config.yaml
num_hidden_layers: 8
hidden_size: 128
num_attention_heads: 3
num_key_value_heads: 1
head_dim: 64
intermediate_size: 256
vocab_size: 563
hidden_act: "swiglu"
norm: "layernorm"
norm_place: "pre"
norm_eps: 1e-05
positions: "rope"
rope_theta: 10000.0
rope_fraction: 1.0
qk_norm: true
attn_scale: 0.125
bias: "none"
tie_word_embeddings: false
parallel_block: false
init: "uniform"
init_std_qkv: 0.0426
init_std_o: 0.0087
init_std_up: 0.0426
init_std_down: 0.00753
optimizer: "muon_variant"
learning_rate: 0.0125
lr_mult_qkv: 0.7
lr_mult_up: 1.03
beta1: 0.9
lr_head: 0.00617
warmup_steps: 118
schedule: "wsd"
decay_fraction: 0.603
decay_shape: "cos"
final_lr_fraction: 0.05
batch_tokens: [8192, 16384, 24576]
max_seq_len: 256
doc_mask: true
z_loss: 1e-05
train_tokens: 101900000
max_steps: 7114
dataset: "wikipedia_en"
Each number is 50 + 10 x the weight over the matrix's rms, rounded and kept within 0 to 99. Layers, rows and columns count from 0.

# layer 2 MLP up, 256x128, rms 0.221, rows 205-255, columns 0-63
41 52 52 62 41 49 59 52 58 59 60 42 50 51 58 67 50 66 43 56 34 52 44 50 33 42 60 52 52 44 55 64 47 47 41 28 72 42 57 36 45 51 61 55 76 41 40 76 51 46 55 53 37 57 51 61 53 61 38 35 66 51 52 32
56 55 51 63 55 73 69 46 56 40 42 56 40 55 55 44 48 35 51 78 57 59 43 65 38 45 45 42 53 44 65 43 55 46 51 70 50 36 51 73 38 58 30 45 56 48 63 46 44 46 44 59 41 56 59 44 42 28 67 38 51 39 63 63
31 57 52 40 55 59 63 54 44 41 70 40 53 49 32 42 40 56 42 21 42 48 38 37 36 41 58 46 46 60 49 53 53 42 62 53 65 48 57 36 28 46 59 56 45 51 41 47 69 46 44 45 49 42 45 53 61 62 55 57 46 66 47 39
23 58 53 55 67 45 55 45 49 43 51 46 61 57 50 55 56 29 49 53 60 34 53 51 48 78 54 51 46 55 40 65 54 61 40 52 50 32 70 52 49 60 65 48 59 47 54 49 51 53 61 52 58 46 55 37 61 55 56 55 49 46 55 62
40 53 57 47 30 41 43 56 45 42 40 39 45 32 53 70 40 56 52 49 37 54 31 53 24 54 43 44 43 48 47 30 42 50 53 53 55 49 52 56 50 46 57 61 47 38 40 65 56 51 57 57 52 54 66 38 50 64 34 46 41 49 66 49
46 57 47 59 57 46 56 60 51 49 57 58 28 35 52 46 55 44 61 39 67 56 86 50 51 67 59 51 41 44 53 45 52 56 34 35 40 75 56 39 36 32 54 52 44 45 54 44 47 37 53 50 44 60 62 27 55 48 39 53 55 40 30 62
55 43 26 32 47 35 48 61 40 48 38 61 56 36 40 47 58 58 52 34 44 40 32 52 59 60 39 45 48 49 70 35 60 42 62 64 49 53 45 68 38 47 36 56 35 79 41 52 49 49 67 49 53 42 54 46 62 58 47 43 36 52 42 53
44 43 41 46 50 63 48 45 42 60 59 61 69 58 35 56 28 54 64 51 44 45 49 26 45 55 42 41 53 54 37 69 34 50 39 36 55 52 60 35 49 60 54 39 38 49 56 45 49 48 48 51 37 41 70 35 47 42 72 50 40 33 44 60
60 49 44 46 44 50 29 44 51 53 61 49 41 58 38 67 69 40 52 41 55 62 40 41 39 34 62 49 46 49 55 56 38 38 69 42 73 40 51 50 52 58 50 45 54 48 43 46 41 44 37 53 70 43 39 65 22 38 54 44 40 56 42 45
44 30 39 47 62 30 43 37 55 60 61 48 53 42 51 66 42 45 39 54 38 36 60 45 50 57 51 52 39 61 36 68 55 58 51 45 37 54 35 60 67 34 54 36 49 58 48 44 37 53 56 60 44 32 30 68 69 31 51 57 60 42 55 54
59 46 43 56 48 63 70 31 46 47 59 54 52 49 57 61 46 34 70 54 42 58 31 54 39 21 42 29 57 36 54 42 45 54 58 54 38 68 60 63 51 47 42 47 46 59 41 46 57 49 48 47 31 39 41 66 50 42 58 62 41 58 53 49
61 79 57 42 45 41 54 54 63 56 56 53 52 43 58 41 42 42 60 45 52 33 42 57 32 50 38 39 50 61 60 30 59 48 35 48 27 51 48 41 62 50 66 42 57 47 53 50 48 50 46 59 52 63 53 46 58 49 59 27 47 47 50 51
43 43 40 63 40 56 56 38 45 60 46 45 34 49 71 41 61 50 49 62 34 58 47 52 52 60 66 71 39 47 53 54 47 36 42 62 35 32 66 47 57 46 59 51 63 49 56 62 54 48 49 50 60 59 44 45 52 55 48 34 45 69 50 51
53 52 45 37 49 33 41 48 51 56 59 44 44 39 46 66 50 39 57 61 32 51 47 43 49 52 51 54 46 65 38 44 51 50 34 47 48 64 64 63 34 59 51 35 49 47 68 22 44 50 47 36 51 46 56 63 48 49 50 64 47 37 32 48
45 46 56 53 56 60 38 51 46 50 23 38 51 56 47 64 54 46 54 39 53 55 64 63 60 63 45 53 59 43 65 39 31 50 46 41 53 46 37 45 59 54 62 36 47 40 47 60 48 50 51 51 49 67 46 45 47 43 58 46 30 61 55 58
55 46 45 59 58 62 38 55 50 49 46 40 39 28 72 55 49 51 57 51 46 49 36 50 55 62 50 54 42 59 39 49 57 35 53 35 62 78 51 54 33 66 62 58 51 32 33 56 49 40 62 51 47 65 57 42 68 49 42 43 46 60 54 44
47 55 59 54 64 55 46 45 61 60 42 45 52 52 65 60 66 52 47 69 34 45 62 56 25 40 49 50 44 48 50 36 67 44 60 59 52 48 34 51 37 71 55 55 48 57 50 57 63 33 45 38 31 64 63 63 64 55 31 48 44 47 49 40
53 64 52 54 40 59 65 43 62 59 35 47 55 64 51 39 58 51 49 61 38 44 53 47 40 55 52 47 73 58 47 47 50 51 51 51 70 47 65 39 44 44 52 48 64 48 55 50 44 57 46 50 54 33 47 53 59 30 40 61 44 49 60 56
58 46 40 61 37 42 42 51 69 56 56 43 47 58 62 50 59 61 53 45 47 50 46 68 61 45 55 30 47 49 54 41 38 61 56 49 38 79 46 66 60 64 42 68 36 56 59 35 47 29 48 44 44 63 43 44 47 43 41 52 48 41 55 60
53 54 43 38 48 58 47 38 51 49 60 45 58 68 51 39 45 54 57 49 45 51 58 52 58 49 58 49 52 53 47 50 44 45 48 56 47 32 69 55 47 58 63 34 38 55 55 26 62 44 67 52 49 45 28 42 62 48 56 51 28 34 50 53
69 36 74 42 66 50 51 54 61 45 37 47 47 59 39 38 55 38 58 54 60 51 53 26 44 35 60 56 32 67 37 41 64 55 36 67 41 48 31 52 68 42 49 42 33 56 37 45 43 51 53 58 53 52 44 42 33 42 56 53 54 48 49 42
60 55 54 67 56 47 72 51 32 50 27 30 46 46 49 59 57 56 56 49 37 48 46 35 63 42 46 57 58 38 41 49 44 50 57 53 56 64 56 65 41 32 29 46 56 59 43 63 42 63 51 48 42 51 35 55 48 39 56 36 42 52 43 56
68 53 68 47 63 46 30 49 45 53 62 59 84 62 59 45 69 62 48 50 62 39 46 54 62 46 47 41 50 40 37 49 49 64 34 57 64 52 48 47 42 51 53 56 58 46 46 49 58 35 55 52 49 45 53 45 73 66 46 30 70 58 59 47
35 44 61 66 57 54 52 42 43 32 64 48 43 54 71 63 53 61 39 59 45 50 52 41 31 51 37 49 53 66 35 28 45 45 54 25 50 59 39 49 47 43 49 51 41 53 51 49 50 32 62 62 51 36 49 51 47 79 59 36 59 60 48 70
61 51 44 65 49 54 48 40 63 41 55 49 37 58 45 47 31 57 42 48 67 77 47 44 44 44 71 67 47 46 39 58 40 62 47 62 42 38 51 48 49 51 57 50 49 62 59 39 30 40 56 49 43 38 43 66 47 36 46 47 48 57 27 56
52 42 67 60 62 55 36 64 50 47 47 43 24 39 49 53 42 61 50 46 35 47 59 71 53 58 53 34 52 49 55 49 51 40 57 60 39 60 66 61 59 62 51 47 55 48 36 54 59 55 45 48 38 49 65 42 61 45 49 51 50 41 53 60
35 53 48 40 44 58 71 39 66 56 63 35 54 48 54 53 54 72 39 56 41 27 60 62 45 41 43 39 57 50 44 58 41 60 37 38 54 53 52 49 55 67 32 54 53 43 58 44 36 34 59 44 68 43 49 58 41 55 53 44 78 52 64 47
33 48 53 54 65 52 54 64 48 48 48 40 38 45 45 55 37 39 54 49 52 59 54 61 46 41 42 49 50 54 67 77 42 40 64 57 41 49 49 56 69 39 61 52 54 48 38 51 55 67 65 45 57 54 52 56 48 46 61 35 33 47 58 53
47 51 70 60 45 62 55 26 54 36 50 51 56 51 49 55 44 44 35 53 55 65 59 48 45 50 39 58 41 54 63 43 41 47 49 42 41 65 67 49 53 48 55 48 50 43 41 40 60 65 51 51 47 50 49 53 49 51 57 63 48 58 46 43
58 53 54 52 48 46 48 58 42 47 44 55 34 54 66 59 50 40 37 51 50 61 50 37 77 50 58 55 43 52 39 34 42 52 71 62 62 59 45 54 39 44 58 35 21 47 52 52 51 49 45 77 54 50 80 48 65 49 51 35 44 63 66 45
64 50 44 51 32 45 63 55 37 39 60 44 51 43 53 52 39 58 47 38 45 55 40 56 55 45 51 32 66 60 44 39 53 65 65 48 64 46 44 45 54 75 58 40 55 57 43 60 45 51 46 56 54 39 62 44 55 58 57 57 63 47 42 65
52 63 38 30 65 58 65 61 54 50 55 52 53 56 63 53 55 47 35 67 49 42 46 39 31 48 53 60 52 63 37 47 48 44 45 72 41 61 54 54 44 65 46 57 56 49 42 51 50 58 73 30 61 55 61 57 77 73 36 56 43 53 46 62
56 50 51 40 42 61 61 52 78 29 32 53 54 50 37 72 47 52 49 40 52 64 41 66 33 56 53 59 50 53 43 41 69 39 62 58 62 41 75 57 50 50 61 40 75 34 56 59 58 56 56 52 56 37 47 49 40 58 60 40 47 55 56 52
56 63 44 65 52 60 48 52 53 54 48 33 47 50 76 53 53 52 55 26 31 62 37 45 63 56 67 29 49 50 60 47 41 60 38 59 41 57 35 59 51 42 47 49 47 65 49 51 37 47 50 45 46 31 36 40 73 61 53 53 39 45 55 52
52 57 54 52 63 48 53 55 45 63 70 48 58 53 30 64 65 32 37 58 41 73 55 40 49 40 58 54 38 53 31 38 52 40 55 55 69 32 60 64 41 55 38 58 59 57 59 40 54 63 49 64 63 50 59 60 48 39 67 46 62 55 61 46
61 57 62 52 31 58 68 65 46 33 29 38 56 54 32 60 39 39 55 47 42 43 45 48 45 49 47 51 50 42 50 39 55 46 57 51 46 42 70 36 66 41 61 39 36 48 50 60 41 52 32 66 47 52 59 50 46 53 65 50 64 56 64 56
52 49 51 50 52 46 61 22 37 67 42 35 64 61 62 52 62 44 67 64 41 44 62 53 53 47 69 52 73 60 61 57 50 62 63 52 63 42 49 60 42 55 37 38 41 46 63 43 40 55 44 45 70 56 53 46 46 41 44 63 42 47 32 44
45 50 49 41 47 49 53 34 51 43 42 49 46 57 59 48 59 44 45 60 52 68 36 40 65 39 51 48 62 54 51 55 67 55 59 57 46 49 62 41 45 54 61 67 63 43 49 63 37 40 48 47 67 48 48 51 34 61 51 46 51 37 47 57
36 55 50 44 38 55 59 60 47 40 27 50 60 61 29 69 45 62 57 48 47 53 44 47 40 49 55 55 69 44 23 48 48 54 61 35 45 40 49 48 39 28 30 37 43 61 62 54 42 59 62 33 65 70 43 73 44 38 44 42 32 47 58 55
41 72 56 35 53 64 45 45 44 57 46 47 57 55 42 46 50 29 67 58 38 45 44 60 45 47 54 44 67 55 45 61 41 30 59 45 44 62 44 35 54 39 43 49 63 49 54 32 52 44 44 47 38 48 48 53 51 50 48 52 56 54 54 50
51 54 57 72 49 52 42 52 33 31 79 34 31 29 55 48 47 49 42 43 43 48 53 40 51 37 51 65 50 81 35 32 55 64 62 38 53 56 24 54 58 58 47 60 62 31 49 49 52 57 40 65 40 50 43 48 41 41 48 54 52 45 43 56
51 20 47 55 40 47 44 43 45 62 38 61 43 66 57 40 44 49 50 71 44 51 27 79 53 46 44 54 50 35 43 33 44 44 33 53 56 39 68 45 45 42 51 38 36 56 51 42 51 68 56 41 57 43 50 31 45 41 67 42 58 55 48 57
50 48 44 60 42 59 26 70 57 40 53 45 42 42 58 55 39 60 58 56 53 31 56 37 50 59 35 55 62 48 42 47 44 42 41 49 30 47 51 34 58 49 51 38 50 53 50 62 50 53 51 41 50 43 42 70 55 50 44 45 37 53 60 41
45 59 53 56 43 64 53 47 56 55 45 50 37 77 66 71 61 38 36 52 39 50 53 53 57 51 53 59 32 39 63 59 40 43 42 57 51 47 46 43 53 42 54 49 53 43 46 57 31 62 49 44 41 52 35 52 39 54 55 43 44 47 62 58
40 42 65 65 40 54 47 53 36 48 57 54 53 60 47 61 62 60 45 36 53 57 45 56 35 63 61 76 41 52 49 38 62 43 59 57 51 48 40 33 61 51 63 57 54 34 49 45 67 44 63 46 49 48 53 50 49 58 52 50 39 51 72 41
45 41 65 62 45 64 45 41 55 35 53 26 38 46 24 70 51 62 47 59 51 52 37 32 62 57 50 43 50 56 64 45 53 45 54 49 47 44 62 59 38 51 49 47 67 55 61 44 57 49 53 29 53 45 50 59 55 52 55 64 44 61 56 50
44 50 61 50 45 59 55 66 50 44 58 42 45 34 45 49 43 56 62 55 42 46 41 52 46 52 39 69 48 53 58 34 42 31 63 34 55 63 41 64 53 41 63 47 31 42 50 58 39 45 42 54 52 51 46 62 48 55 54 52 46 43 61 54
59 63 48 35 55 24 50 62 64 40 48 67 61 50 69 41 41 38 61 36 66 55 57 58 56 37 54 37 58 32 63 43 55 38 60 40 65 54 58 56 49 60 51 28 56 56 31 35 45 52 66 60 72 50 64 69 62 36 50 54 54 49 61 42
49 57 39 42 54 49 38 56 52 39 29 61 54 58 62 47 60 57 47 42 55 50 53 65 44 51 40 55 42 47 59 53 42 52 56 55 67 39 54 41 43 64 57 34 44 36 44 42 56 41 30 44 54 49 52 62 53 47 65 66 34 50 65 49
20 60 41 44 52 35 55 50 33 64 66 48 39 57 41 46 51 65 49 56 51 31 36 56 56 41 39 57 43 69 80 45 51 48 52 36 40 60 69 60 54 51 45 45 49 48 39 40 42 38 31 60 54 61 51 42 41 60 41 61 42 52 54 65
51 41 52 54 55 43 44 55 41 47 66 39 53 40 66 65 61 58 45 55 46 52 65 36 55 55 56 47 48 42 65 46 42 58 58 46 60 34 55 65 55 47 66 61 53 44 52 42 37 41 54 56 59 61 54 30 35 34 62 34 44 42 50 52